{
  "init_std_up": 0.0318,
  "init_std_down": 0.0,
  "lr": 0.00249,
  "doc_mask": true,
  "train_tokens": 104300000,
  "dataset": "wikipedia_en"
}
Each number is 128 + 32 x the weight over its row's rms, rounded and kept within 0 to 255. Layers, rows and columns count from 0. Numbers have three digits each. The size before them is the row's rms in percent of the matrix's.

# layer 5 attention output (transposed), 160x160, rms 0.0953, rows 31,63,95,127,158-159, columns 0-79
094:141175128110082124126101102115186097087113106128142063190130117175166087134129142120131116127180108084151168135139109115095139113178158151190164159073106101094121118151168127130124084084085178121119099177112093181170163120098134131150111156
114:135161132143097117086132087112137129068100124074117068176108125211158082118128129129151123091174075110161134136100107092133193095215133201163144126091058121133114149145103107138094110123103137138116138123170144153178146084124129127132148090
102:163140102119105146088114140114142131102109100089154104195116099204126112097166126154164133081138104160132125151074076097144188096158155188129101126096124142158116122178060108122091083121155147145136146133154186096108115056098124170126184063
104:148153133130069141143121122117178148069083108137169086218114105181174096140139185115177107115156117120150166111099082098098133103158165157166148159057118125107126139183139119153092078071093173092146115154104125154119147120112155157143121121
077:109127058132110109203079130185144161096052123073162118158129158119146112145127140140088138180145123081121146140154111144091044102123174092158137086063165105123118152103186186102097126165122136105167169143099094123118135148137161106130125105
106:174193063095094099087075148104174126106049100079150074180122100173159087109148135144127135091150109139113198129093080116141196114231159130102110141071107115115079134148146102138100125115135130130112145141116144158178148096099141136169134081
# layer 5 attention value, 32x160, rms 0.0982, rows 31, columns 0-79
108:066130153143148120103137162149130162088184202165093163065137187067073141162137128180151161151087177147191115134171152134170103127108143108080110119129162119130123089113116131143138143118151103125101099131104120124112029148136128087128118128
# layer 5 MLP gate, 448x160, rms 0.109, rows 0-55, columns 0-79
094:139181108068140124184132123166122173106158132111078102090115105137142107119097157131113092124186115130084086102167134129218105137098121088090137169173110189152116170093105172123151216182176147147105161153134166096075110141144169077097144152
095:140098117134115082168133118121149101121141130096106224180089095180070217108103126181154121125147140152162150143105187128158102193128084064119098116167162130145130136129115215112094162177082131138122141153145121099118160122195153186141093126
068:177113112144128212090117099100155141104132156059096119128121144141105158098181149101139124072147076034123180133146122112111173169141134173135153158153117161201109150130098145144123104129132177082158125138044130177129138117119090144123093136
100:178152152159153145075108165176141103139138106113083145096082130089083124187131084186125174100121162165158128125082136117101137093131183084184098138110110088115111169104123163138150131114194140174184120086095121130136078114147165120170163186
102:162149191145135201131143139150118150156146112093106142108107142102146165076163137131162124152123112121142178112128202165182107080133061136108090096104138127166157108175104092122162194122133146124118159092131159101078148114128105111154098144
104:121130123129167089179126139169118154172144088094176090143129123112084127186142092073144152166161094149095084110161134095139101098174179122182113183131182081118117171087116144124189115103110165127139092151127128127129087133080179099122143083
085:142138108126069162117134076116164137132168083012131143139155173120133184111159083160149160184155108185084153091106155153134041137169108166113118162138131082168122207114163169139196121144106109123135130160117140128120137149098109090091154148
108:146176132109105134079172154108158167168165092125167064117156092155155183117173137188145140175136140143157178125133142092176113102137074152141117128092078095191123169158148156157134145151182129126120138129125158090162068113126165120153059108
094:099109172114120155162170080103143190079120125119098110091070149173113091106087073148140118123085134092129127081134094153160174144151104082173074120152159174232128154145117086173119138100089158111105135153099102096132129083094131131101066174
087:167117181116102054155098149118099120084145114131149099152222122168149110072109130187122129181189101078115120110153102090141185189131089101121071129121152155108002185134127154184158107100157121135156098133153122180100108124137164149124076156
107:159055119121084161109146079036127134112126168066138084166177142137119129096159071059119167161133076116101201105120132091144171158108109140137132160074102129155116205134123108118177137173125091092164132137191119117090105119073138148107100218
094:117111134121113217190132132150203137081135128141134119066157116108178131080155155141159120182171133114104134121085155103123097140118148138170120166098128130146163193136144165159164124130086160082180128123080103211160229120119145120089140150
099:104131143199147162098161107132188082156175122122126118117079147077111110097160114147118094164075176120101149151166168125130140069148178141105152091179159116156122113120149116164153118206182081154182131163078123136134140134089124120091146126
103:127087086145102136202163050115157152131126093157199074120134062148068083131090139155154140144117126129127150133143059147142101098116167146193085152132142145152153110088123128135154117165099133080116147210117129056109114100139184079102172133
103:132165146126162155164139087057096125084071104144150086077167151120109152127125120188137120162119174108143101179098122126124123136149124167185146126151134143154141150136159180188148127130078128115119136175110100131157107090085121156116079149
100:111088140151176203097081114155122106139118125120106141209144100111102154208206120171147138134141099131140128124109085095126113117093140070102116159145121119081127132131154167133116159150099098138076181137059111131114176176128070136122117209
102:115118087154145104143210108175114104092124126072171126089079097131151102078103132155102139100119134093157169167088101120157149130143142116122045120102190144132143168174158144140073095139178129112155116166186111108089144144104184121075126127
106:181096180130087110185104170130115156130099159146171100122168126148145108148089089120119085129047123104089132125150109130122153111084046082119103158127182128144174153139111095124090094120098175166135176113133178072033128108105082164123161119
102:091145112144165115123157067143129093135155116111146172110076161127066146047135083125097133151153180168147110092126149165178103143070122100096162082148170098121104128103115130145128086134171164149113192134114102099137198190135147112101140166
100:112191129112225162112155127112126137141153111093145152085142072095123149122150090118116129115113110144123103094107146113161146095063132156190137128166134160159132137112121114117179150165142060071127172123122150105134079138152160180187127108
097:119141156113117094123102100122102151076124147116122187150115168166123061099160108131145129099124157146130145149216055155155132091086109087160082113101202161104052172209182152145143111136150131060176066113077150098082091167113102124187131164
100:102110178145148101139164113069156076111169099175115172070173108151163155079071132142108112106086154111112130101198166143193164153105114100102055099186114128145188130175118149148144104129139115121141187124136127074138114127123123118114129150
102:107138142134136112087093094124101136145203093178149119127148156117180170143180086165105099125134199157173115123152066080137150109121102090092074101147115153141109126141093180116148145126145133111104167113099150122103054156126087070128113160
108:135121136115129187146181103090158166146115146140130170106113152134151181141132123152194116114077148170178165125172135077154136155145156099194148097091142106151145195174087135134136150146154123140195119114096127131079061131102086178090110157
112:131152117127130141160110096160189155159140167119114133127188115126119119155146098108177094140127107121135123111175092141158157133122149092157091105209124109120118160142122153192153144126152128055110126127112133119082049122093082172084105139
103:091197149146041117146146103125079141175143114118102159107149130172132102077147119108170138097128124131139168052209114123155156165117072075063110110092139130137136133130201193140117113103190104112153164196129147100138111160085097098163074076
100:098123161139199091094152128107061075079127080095110145149112137108129152147111121186108081114119098097134163118122133120144126091158108139128102085167101069162159164145112153148087174143059116116120122120139115102092177155127099120125070167
098:097121148139110073103131098119100146058179117095118174073124104100102121102146127144182109155090122143078117102127100153181163109155069128174092100156101163157148162159103123101167094111122142074130098154103207123106103158107105074107136109
107:120169152063104114164111171115163191113127128103150117113103058119152098151106130143164079160179159100165144114162139109144101141179106101139153105175111150194114144121158112165130164102127139051134145130195141122091106112108176087159131177
109:112155138130152185085040148105154154139146103125112140101146066084106147121139070179122121165086125163117128165174125089192117088121140088136115154103117138130119152085134181123136077115147183100161145159105151101100151106186156165097129124
099:126145131120113167150073105120125177150069085139130131155061099132123124110124073077120106141080172166150183098211116168141094137137091118169113105136143168127116139187123084128066099092103194142122175140140150092162140098101139056133095167
095:132097085144144107132166075158114114104162143125111142122119179051155156143047089099111147110133150089077149098122117218149203076157088123181127149129111105174122182125127073131128104091129167132148154114115108176132150118152158170114074090
104:146075150112127074087152140120103167139079093089155120146092114195113064130086095068100141065139140047076140131146045094137131137167093119136146147120082143146103146127135088152136127061115164091159155175206158170140097178133129130174099134
098:146099088160193176071152138108135133079148061137075102156142177136079194175152173167089105138120140129156115137156147127120152160151058139099152127173085085113121126036175068136134161085127112145089141115124123116116058149092110092117038137
111:091123093123085154157134128054117133110172098122153112109110148123081147102139118169142160074089159120159169111120150143161127117112135108185169146136089116220126195137131059171205114092133145169175175099115106098088096130086150126085099100
106:130143117120149120154138151111118178098144155102113112059171143079132122104135146150117112099135105186133170107120135068183124067125140128142151169115103127123167110081118099108110119154078099103149119138128133093195126175116132143123108169
087:116135133114095108140108132138125207120222123136106143108164107135101180126138162162122129112129163115104119123109124148126151151117053140120102134137121175138183165019110080110144098106194136122085125155136138119070137166104119121119096185
085:138132104132072111126134137141106114119100132147143121146148142121141171054146159122207161160153110120121079140136170111097111148059141138104113106124150125151129173124127147130103127148126103200135178139071115151069117084079129128065143172
099:148169050113158070148121100111189167139135073130125149131159095119132122165171113149109135128129093133127132143159131107106141095153102147182182141164155182125135177118146142108080130108092118166151114158116103112114129096067141107090045152
094:168112149122085166131127162103181108136162168094125100073119090080155140173147111112109107150088107074093138120133082133138153140134117181137110105146083113104156190142131165125096170198089139177137209071141148142113180156127103152074127150
106:154160138122118159077186161144151114174114154113203110173184099136114177148142140120152087054127098130130203075126113130154126139140127118166183132073111112163117160184112056086151160104126127147137146081103120140133161151144124110149153126
097:132143157148148160108125127095127073121168070123176145110128136090104174122197094136123118099094138118155193072151167113163240084161117132103062118173133118140087151140110131148106124144095095043147127074132126160055110102147130092130085154
099:151123156098142172132108114086138174109108093126142070146126164141184113183139106134117130123117113143123128168166152059108186103160165076177063135146147082144081152176140123148087119173141099096129142148057113103081102100046137158192087134
090:136106150147156082084133139144223076112157172099088084101157088120104124118092058188162069090096154079100149127180082132132185122143163128140101143181093113165073166171091126131161142092101158098131128150148163121134123100144142138116113115
100:156222116125189176172151145110181146103145111129173097127172178156127158132066130165137134144075120123131102093083122071155123087141152073193074144169162158199131128120077103159131099168123156103127179168105139070147090145136138111127124169
100:095182157106184116161146098138125137213117127142163120188084098171087107219131100136103100168144119143120160180142098128169130066132150165113127161157067108119148102091156157120080155154169134115204151119151125106109113114145076135115118124
093:058133201116143088148132097164171142150131134137072126064137137094115191094110102124115059170136118168127151148191154140218074094117087104161115159122141100138130136105174126131091116103148108151159088120144125123118116118172055131130097159
090:155072104171135126147076154182149157124157128103148116090110104136161126227204141137056172124110088114130118147102089142095141155122146189070200149109108123160042136065088132115191151181117156141147098171071173176126132179092064095106154077
109:142157122143130112158120115134224068115176144139126121083181109148102123146143170151163124079102103094131158132164180120141154142129147170176106152109079049118109165128139074152124144116144175103141188129100119045143105149125118065158122138
095:096079151139141101111150115118117116132088125094187101151143189179188096139105141153113137097153021088174132142168122092142135193138179159110136129099116154133180124175149135125128084149081146143155059159118142092129077157106127123128063116
102:151103152131145185126113170133121177102154140120167112087140126086133133157185116123097168166138097096118134088094134102192127126095101158203150153126151125142107140084101136161090123202143149166082088167150177097106094100163159101124155123
096:151142112170145125058179105140144125101109140096190160108099132136143160088139158149185085128143086133114166112109141140187170078127147171143132141124104104205151179148159145131120123171079122179149117086181098061110163097148208148077033153
100:149139132136180141121102188097138109128140064128117114125101168160174130141167103128150155176111083160108156131123147123124105182177150159139163099119104117138134125109094135179153134141102128137107139103095160105143128101063109063104068155
109:103089117122114132117145118180142128142160075037152142186166126081123156169161162156104107177153138131109156102156104144151089185170106131146166126137146108143124157099147158161150153129089086103092120142130087146067101123107159079116102085
090:231104062113147161171082202082070156150137131145135130095201074167125121107093133120179170117153116125135162197072083120119133160117145117152144107144132174118162145160095137153094171112123147137145173089118145074099077101101158119126170099
107:156103113126124167070138085112131113121103144064173131096126134138120114098146123176170144108096161148160155143124081094108144124147103175143131203154085114159169153132160063123144185199147145114113173078099115104145130155080149097130118161
# layer 5 MLP up, 448x160, rms 0.102, rows 0-54, columns 0-79
090:102132088104102092207062176094201146114150140125093070081090144089173068071101176114150146119157076115125121137096124151148111082066111133078145137146149148148138177101109140142143166131133141102109130147122137136129104168139149066145130089
095:056112152139082173137170146184119116162150168199091128146119086061120097132124159169134096111115145142121172136087065098132123154110108173138103150072113149140176108101136131106170173108090181092120085167098167154143142152125133113073143148
079:083123134038130117124079130082114155114166114100118134136162115117076121094060121163134147105075127158136134080122162112144078034166160113102099056165129129164067090128112083114159133099162078100131099098103075185137132080131151151153122150
105:091131121112171105103139135132106096116145152110128143094103134093135129161156089152151171152098156130098094124129173073134111107127149113113091144129152138094147106107083060088101177151139085167122140091126140164123134124133194174181145145
094:119143165142104134124097140123069123114103109135125119177122141083134186113087101106137097205117076124142189137160169119113086169149165132158134124107126133127149143083195145140099084098117111160157058173169152132156178070109092130125120155
100:101164093108102086088151170158101109153109136142138140122109113133199169152098148167102112165177155153157134177123150138129142155139118148108129071107073143134204140106132135149068115161123115147116162155108117103087164111148098188131084150
077:159096085130127163187073201171090135128094156106138055117126156154124156085113135090122097119112079066084168132144119091121125156136129072136115118107118129177082149123100126123058128122145191152154137125172151095195114106097132139129155103
105:159125091159086058102173179134135085143163127172094099200154141101152185181136147166139137133111105074144146130165111090140102105148064144142156095123129117156097133169097089133128176142147129180141102109095117118081097120156109143134086136
094:083152175094108092179118078159125146132089117106200132187111138182152144159079098125099145149132107112098129127134055118111109124168129133120076147090179118108164109174149172152067133123104098110158175159109111147111199115120140127143110096
093:085143106089056077130111158121075147139110142114135123135126160160093133065080164115181102132139185164121147095105123130205133147116166122169116195104111101153068171086058138155170107067154164115119077139108083150107094052108162168111085146
110:113128055106107085182106151150134159161177142171113138079098131117140153120079195129162055078163168158166139153153098191134061090135138149140187105156147092134216128163085068132145091148133170171107169130088176158140087144121098149157139109
095:122124115144114161152123154129178054153164096093091151127146130078090144162129082092146110129088173135120095131129164091139109086077148122109142146150102057153118149104138098067145198135136203127113126142107103086157162180110139178207101109
103:111075076127074165188110094135124155114120162161132085147126188050107145120071193118088113113145114108096145114150134114117129090107107102115112096163170110096076117157109099140166087084173153120126146115176108119159093166090102132098130144
102:144125145116143145087109182140173111127092128126166175090102087114109152122109086134121129138095144098137092113172098127103141109127127163136117072129113110128143085112109082111105109156119088195080165131159152117106132107086053186167085043
100:133146147161150123183067106126162139101121078121094122108141139080100121117132133098109242154154136137147114137122183151093134102109174183071135158139154150131105085052116134113070124168070130129147105196119087123127157078161109105180081184
100:082120136127101092140101096147100119166157142077122124198189117156146135140141066129159094164098150196127102115116104134144081145128090103139134139128149160102106127082143172132131132093064119202108163137087077116101100166133134131103146142
097:116165162103099108141169097167101134107057224157158131126091175153103131140140112131110083146155178087128111181066078096124098165146142109115117123091175142162104135213137158103109167138085139147170069130165103179147112097084086154103085141
109:124123177140152121164051147140128131150144109144166102122132111193113154132151121076180120142007105116104099152146107150141146159092077010056093171145178097129158154171055089092111108120132178145128136163127164097058116138099093178143144111
112:108192109198191129095116139198088082139146076142151078150147161119107142159155056113106141148101095111163095090098138171132153121108156149138109090130151110127089119105121141109128145130121138166107094129134108134094154116088167070137109066
104:138128107138118132129108070101082122106173155109128094159122123153106098113047123139117127152074136111110107145095128086137134081115117189156120185157142138123193123134109120131127112159151140221124147115144181194201170078152161182119144086
100:157135109137151103132106089143144106119140185088106118189190164096196100138130126119154147107068123096102088096171112176134151142084109097196127154140158109124120146106207125137127120171171162096107154122128128147071140146135104108135088103
101:219147095160096111113104103180116144124107158141104159144099069077130165174126105116128163156125144173142149133122138152089084162125167125166185104109092068121135179099103149131091113121113132143112094129133118080106113133106191163086153143
101:164132114209115094129070182173116129138116188142118129106148130105154150160073127154085187121106158099135192108094145099096077100125169120141123136051117179151118114144108127139123092092161108189065154179162171141132148174176056160145123116
109:157142097167134132139114093079180106152112154138132130144167185091170167215126127141183115133077103149115110111089159123117132159117142182153104085088160106135145151138114155118111122113079121229150078028138134109109095139154065107120139093
107:149156091192161203105104101156159140153125108128138100105124078091160109129149131149190159123120110124125061115178081094130172135098152107125082086119179104144038103120127166139150120119145119054153137116107156129091106118117069144089133112
098:137153113091154163137073107147209096153139133106183132180103100079199165156111116127100075138134120131126133182184108158137156119133187109194137149113102124144114144111158145096171151108158073162154114147110125124078190128130138184132193149
104:145164107142106143100127162169134080159149168145124128120147129108150119092121069081128127100118123154090080123164118172148150131120077122124108118140037088106121124151146105129140092090103160125137155053156087099119163088117187188122163159
101:136083151135123075089125148152101132142106104058126169109101108113131120085127098105177135127138180135093219123139151181106135101125098101131166081171073139151116172100176087136111145132162122106147121156098210192107111157154084094126128129
096:196111031163093178084088132152058128132088104100113100106158118149133055147124109111195163125138067121142150089106147055104100155145160130157142162041164181125146103128109123112149082172155142112136113197171148148095100136112118123198122133
103:127144132150160037183081118093137135164066165129131101160129188164128114203123127140124180124077130066125181161156067149108121122171178138161171153056104128177105121122146093167106088191139094136124099151157068157153099095083115081154111136
104:126184119078108112149148158120089090092122118122171105215162150158185172096145079116176104107137140119086118116161186128138102088167145142154066141153119068098078157146098128104115096116151140178133169150147126162146133064167186176133131127
093:169114109090127118134186122188148129129121189118179101104122096188141146157131111159123140142139154081080097064144086179075152122158092133126147142161079134137108120102161114162169067131131100099117123073074166099118132190114143095129158049
101:141160155102125166156083140085115101077107127102117091179176144087136138147124184132164117113113204137181092178161147156108119125092100133108137097198158140142138150166108128142078180132132130127128126117106107151108130108110085064134129196
103:145117236113122093186087124154117153079149176098092142111092101112147121133132108127126143185156113108095136099155104110126158145109160107150076171113122177114109141137081156113063078132109141122152119160108110081152188117126131135118195129
109:075116098155106144107142097057153103115153120127156118203150157099139149128136107113139184146104094101106140098122202173137134147102110151164193124124176077117104151138148084104157153093126103123181120096165139170097155161143130136147179088
100:130099120159189131112156182150086109124140023107122190096114149127139136112063139102153145143125155147131090116125174209126140116128117141073141133143080048118125097132096081164158095077108141155097129128106085166144159110080203160157139067
094:150129203146138153119099129126163151117163178098141142111116103135149117125126090144085134172111070116071140111039167176160135107141092173089067129135139133132121143105079125105144119138138124090101185148133175197156097187132171112136072122
083:172102135165124149173113126091128120126123131140123066119098110131098117142086131101088128110132070066171129157114143159115101114139106156163131110106124160140180119110120082151188153115112151081140085136151072115187157098118049121203113125
093:177087074111108091141146083095072109065143055075081140086126098082165129141061159116120139091142088145156176111081132157100115142178172180089161154120105114164113158100153168153106172161102086116153115106130129105177178096154143115151111135
093:160084156142176108119156135109139086133043062133130107130107138162139130123142105117146085087077052136159057139133120139134124086103173129143164083105111156092109114138129133114153172122175104104105100138155101122123167113130102125094065207
106:184193105132187138122143061127133123143165131138160155131086152140079158160136124187170154142146130166104134191091109082137126123094105128146140138082175165098110119110102095123097150102174105203090174121110132083107158058121092101141108098
089:107167083139112134128097148111094128110163125161130097150187130094159154104190120197114169146106084137140154171088152084089131156168108115118083079145160110124119085078120142139101129141106049173119096140129081104071102133140097144098161109
098:126137136117161111131148127203160078128155101115110140142119094037128143141163099141138073120138156164155102109165115129145106126149107193110124099107106062138081122067142127123118153094138113105144137139126165144187093119182114136075148123
088:105043145048065162125172151095125167132172113130138084125137142162149074120044115109104145087143145088098132075163143104177104081146155140127208094136115164097122105105096130127127096096123130130129141124103091173097082135140205087191119129
103:127045189121105105078169139131113132165225120161141143146099108125173121146200103133140123192181165171112088170180131144087104143114108125124094095106113109094111143083176220126156094126099108161233140087085142121082174080123176150104164100
100:077090153131133116135081082100107152152080176135140195178133160125164118132103130096086136134125121123166069141101124107112180117127113138123112118153149119136125090071085068112048118187145115151081065213150141127173120006122068120115110114
097:140149091091082140117141109163078108147116121161187093098099061144133075134138130075163097153154125157081115072126043119143134184147151137112121123159059116051074186150153137098172129131121132114119096143092093164154122156130105153093171141
094:122101093071038110119108152130117156108186099132118162168129094148110136137133122151133113101125130123065152098090058113151135112218153153136136154163162135140112157088091133102125111073126106101149163138109111129154103191092162110102093108
095:173137083135059073179143130124102141127143092097160137122145099109155124184161128178101104101112156085138173110179100130120110104098118105100136142181167106129095145139139090166084130131070123023158149126157173116108170120122125127202100115
090:172124150123113144150161101144132136131125135148118172094164075154099156117130096108182093222080158170147165111191145145182099134143143129150113135081205178122173139166108225159104104136124077092139147161127179109133118135185225122103194149
099:134156146121136181117145140116105139115139120151146137100155155071165066156180135146095153063084112073129113103072116100178176144084104172144110136170133140202120126111156109164133163200133131113135109156152134172117122178153144119132107134
099:180128084095086166152072111151102162107156139118163124090143158152143132148138123092051107119168107127096109108144114111115144169141140090085134172113158155130137148143093129119097139085083152077140150123119158167165149126116127122146185134
102:159140197103134162166113151088132121100121093091169157141112098099115093128183121134107129078123097130096115096141132143091128164141101130144088087168077131127126126111143135181176089131125118093146077125064136108207139124103093121067075112
099:155139065125064157138124086096131130144110119157139070106138131198089073106135134130174115105121178163113096156083104207129114062130166121172112154135157126137153132094071139141111064135107154127158144140132120067167096129123133147067152151
096:123134120163132144088091151116161095047119149083138109168129154132170093148163187191142217083060108098191147151104165140117178126097084149141146141118133140163128116138116162130095100148088093109144045132102125122161133128105149135144171145
# layer 5 MLP down (transposed), 448x160, rms 0.0988, rows 0-54, columns 0-79
096:161054157130146080114074165109119093150110089096144131154121152101100126180103165128186154134138141127113125167115146160109154088182111170114147107141165111177109065110106101084108087135067074122114092156125087190123121131118168175119113091
094:130094161099160141176097147195142101090119133119078177135132097166137128182088131110128082100124132144108138147120141098143085135111114156124186165127196045187166108166074133140095129146093090138186175157134141098144107158066169165139129090
076:080104102186164105144134140164107137125111114052180135058154166144197159134125084136106147185121102064136067136170135101158060102161182070108141081107189111116118119130169244093121169167117146120144170158144077127104153145111178150104113127
106:116107121107102117103189157126087135145110134131136175157099129188148118137104128134127121094084108109134166112179155126132113150114138122173121109120114129175139151133150159122078130119142165204141014091069122200159153130171105187177103154
096:131140129106164112111093141149091188127119099169135145080173127126124108093129108086128153146104127141069087124125194139115168147104117062153092164148198111194110143133118127096139116172105166120157134153163135151232127092147081113102186111
101:102184101080163127101165110107128163101148136128172128119162168123087090150138112077114155138106158130061151087145084170118143112098122110092146134136107164124149113148123064170214131133141086082125115123083136096143166092132092108139179143
080:165137138163149092126142104115156179172170106138084082171178091093150100173094083145178096143180105154092141108150163099091151165137102162104094139173128121109097111122147134142148135176136132156149111097123113140101128199153083122095035148
106:132113129167083134110139146147132189111069153159096088127182130088126142100080140142074124146143160086130106160161085102144126105101131145150159117082091133111091125114087131152143119035157114108153063106156103238101125075158130140119113123
095:178158146110178088109154164117131124108099094190112136104092088100120108064157097164125088154080129100156140126088085113134076073149134197143100131173129144081123114116062068116173049156115104137170071119154155135097103009139148081117115129
096:171117095122089132131095130071118109088117187081143115102104088142105071138104174146107150125124063084134150109142106093037118097128158122099127108121102174144154155128122120103123108153080096091107158123146134141146131084125105116139177068
101:118106139129067181099093101069123119164117131090115126169133171141107191096123076116127191151123088230143117117140098155124097116153146075127146115087168081096085152124156142187132164105157141087127144114105143102131082126054110134142090089
095:113128154130133114133080149081121155164224164118130112147145156120197092143154104156129152175122092131179113081094159063141130111128162090087061093155153104092131097126153111162173118143163157154107167118150121115081099121115165111097174110
105:130159096170122091169134166116116149126112148065167148150134133114117133116161134165119160114137182188192069135100110143091164172069125171112133140120158088116153140100154088125202142159107147161142127141105135143127088107092085109141153086
104:143100081103177067079179128147108129098078129111085149116107151117147151142109140136110140194180129123175113142135195108130114109170140125145105089146113118146081072168122164124156127110095089203179118112133123157056156146182172141088077170
100:158113078102136122119126149166146154112083147173117163127172134148164136121173148133084100107106173076114139095128090112135143114078150142101130187133159097055156114137126128087136104055126079192159113131099172182126128160112114166136172177
099:174096149110143158094123127141090130064120105104100160111097037150126123134150157073147143106161157104129188118071090121143098095161154093123185137141144191135174139135144113087157178101105140092153150141125179152162135143186118104122063102
099:064186130152080081148108093114114113143108178131081118072169133143128157118147108141110099093158190041117120140120133135175068050122142178156137138102099149103126157143134116088140108161120159120074110188138131138144129102115117109166130172
100:131097115112086139083153113118116129121135156092131154148122099127116111134153152155124173093187103088165165185108163105041139068180114139150232144113056139100062140097157112129087134083154128132080093108087121138219133094129122130140140109
108:142123158133123141087106109153080174105143124072135129158115150134098150148143172136103148094147156124127156098126160140077091119124101135131128157197120187119179169112118153111191043088132139125138161121167150137158097108107102153164133154
102:057089139125132061079093132173117183178162099152177160132125152149167102173166111131166116156130133155104112105125183129114160115166107100089119121127144109112152118183101092121116129123128116196148160154093143145113132138106096100119196107
102:146133151143108111130128114076152111146184193122113113156087143132117089065119137119169140127184136132138108112104128046117133118190136190152169139167085122130119113085153166121143149163117078156092131118094115124160145085083133120195177123
100:090171142142150162098168110093116165121121157174146149121156098092115112152098124137125134102118136218093151137160108083138124170132123081122140164171138065141094186137074072137079168153176109096112115147089155087121182124145172139104090144
102:087118090123126128165153121167140161172089095082175156162110176111075089073084126155110123105132180164092125076153136136171113086135086118137136106072151140195105150128086142121140128068103199117113182176122119140178119141135098100117099200
109:081111111148107150118125159131200128123091211092081154108168142185104133057138135151126113087079125142154114181160099127155098121075171101141151146125113159113077088168139113139118093175112126129108075182181096112133108154142153143112169140
107:140058073115099116105094151120134094105113143133134148187145107075172158142089112099128147201185184085177130181163147079152082187152130137115131106126113124082124114106158100129129157103116040177110148173170086139142150161113130168113127174
095:153069160089127160170131122186111098143161104075137137139128143129177136106141067055065099179066130163058127083147155171102130150154180159140169143119069124101118112088128142136183114148132153142142092124111088120164094160106101121182109133
105:139058127158185129139149149088119143207090107072121125165188095090164116126148135098164159135106157133157139157146104089139153135120136135149174134151104135135092115159124210123077088166090153098140133128152114116090099170151087141139142118
099:133189144166157105166141070115141103116117174121101162130109134122133056137110082124131140154103120074191139157130132160120149137115085110137116077114143077136133128141128126107115123137154148167111163181062178167097114101097043140126125104
101:117102149125112108182104101146097043136088129067064120115158073137133152082107163135115068138120102088180110100164087137094154108133130063090144151093126126163110133155094144130050142104143142122151138162155128146193141125125160122151190141
105:105127143106082101144076133184141147127080113143097078136121129133152146071123137171145137124122132167096110120142150143169075139133115134108144126078099159100113126159091121153105098094186101099152112136064117168162154080183188082118144102
104:145160145149139105153043107140124169133121166211115108150140116098150121209111167050116160116155150091135201200088128101132106128164089063149120179104164136092150137116140174098160143128122154124123150084130133146125154178120082116144176115
091:198149096129147145144107124112093137096106084130120138141100178149108099162111117082083200159180074111153154159127151141149161137107152178158109169140195124135136137108145114102163072122132178127104076149057145112091079137151125138113116085
100:134189155125125109088137201184114172193123106167193152132131089170105121164117066111117117073092154140122088128116056132133163053141158125118114156102106132117096123092112117131140141081125083130118129150178131176098119201115167087117115077
101:116176133097123084123134180166139104163183070084142127067113148123098095149134069102124168145146101222071126143140127120150100121156159103148176167092138133171140108172143135153125129180196109103110162150132109085175154150120161229102162093
106:167123103159119122094165214113168116162103169144108148138147145093106109090080129129106128143082123093152179110094184166123120075150152182130123134141129174086151101090153102132146147148071135140158152141129116125063091131134120085101175122
102:144093093132170146069147148084128063223143094125122060141148123126055081124086136100109098148085153197083094127147129130129164052134151186092113101134148073115137110096162095156077152140105098089088091158165120073059087152136122157141154165
093:141135129141160127151141151149146145121144170113124107106096119109111038127119184134116158107115157115190157147129148168108144153114151111101148113071079143145160066110137113138116095082092142117099153157058095109144182067104102176100153094
083:147139071134103144133137164132113032176058091119145143175138124082159097139153072091142130129152133111150153101145069163048152128174147168142108136125112117198100127111157137173067140139124120107122114107084177075068101184128088086121069082
095:140179138149163144140068156173148138146163157148183093146136130118201123175114135107135108147082154084084114175138104149119143079162132134195112136134162043086138091099127126105139115154118118093170105096148145204094184100121125142070117129
094:087112102110103084146135144090179101161168092175113183143201062115158129104156139129155133140129153210079182150105167090077148155161145136120096134134129155110152105124102162132079095123130136103116126096157178145116136188140159155115206097
103:152057100136147134157099192131110106127122173112138105125146181153180201150146122080159170137140101158171129117169145172129072103145118117127141131123119116109108138197160132145158120096166104162167160141137147078177144078117196079102202080
095:171168148090146102079112109079147150172154153112117135198134139074123113135151076118088121143122139130118115184103092122107120099116123080104155140141172055110126160139124089130114162096201094140143099105148127106166189170100061122132113067
097:145151132088135121160170061147158213107178083139119112159145116155095088219127046060118083156168123140136146143139113118089119087171101142139081155153159131136141166097146155068187100134117102079130168152124129141116070154023134150180119111
094:163161106132177133107130140143103082100135052171085130138105085174065127137124116152110097140114143182111079173109121126167120102108149102098080075173157142140133136099179021123136106124167097099139130108152142138115125188120158151059129129
099:153137123100137111074179145102150152151165174134121126129089118092139150154107133159083124126172050183042072108196118085197096149145138112135117174139092096149136152129128108103091130125129124137155102116128182105126103094147162086112203092
101:088133139070104170141148173102080181155089147149188200147109090118150135166098119087101111167134084063113081149088123136188151102115076150123117132148129087154115156100187133097086093114098122128127096089111164131095181126149083071154108125
101:086188144131110140148146055121126082108122152151115201118138059111120158130095162149155142082091164103136111161130136125127121154095142112097086136197081104146114173137131146110139129127232095150119137125151131099110112115108148096107052138
094:191133132158126126092152166161138152158100094094144131083038166109090067107126146105094143113114142071127136196170125137113132148156171131096145116137124116132125141143108100087106161090083141068129110135109146164107128139108124176148109129
096:177140130139112127175111158084119117169142175086069086129142098170122191127093139107147147124070111191064135123173121088109123141158112190154089131130172126145103087101123142144087192086117144076088110136128132140132111096146133176189059091
096:129124109133104110129118125140108148114157147138084096139135165137111163153145132116134156136167094217140091074158128065147090093150084111112103141087130063148146061091111082180103092158201134136075141151108137136132152179064146094154092137
100:144113169131185082151150103217129150110164125095160063175107114111124103128099097126209150110159174106110129080142166190137143114068091129149166103154167143133124106106134058130124053115063165101131103098112131104144115163174146111167118116
096:089162152134140168133176105131109057180150162135158083144148183132133129129121181143121164145130147126143134103092141097172130125067171133140137141134189111094072104037199121115091138124117116131132063116184137111073138115115161064048094153
100:145115176141108138110129154123156114100153133110100121103148120130109150160139127115069135118112135083127115101177115142156120083061114100192163127114161190145095139186124149144114102139145084183134207145127115114178151030140123180108155127
101:104156130126170112118090164101115095194168119116050126236163147103132111141115086122168125142145142149111170104110113116138115093118148120119126137111139112119082171135073086140117109189074156146133166142092136129150153169097094107140124234
093:089115183119147155142153067129176069115154186138083154111108086101099142080087103155134079117145179155122168086155159140102129110090100120154121148129130083146094158161194137103180083107204192082158166181149151108173152107151115149103077158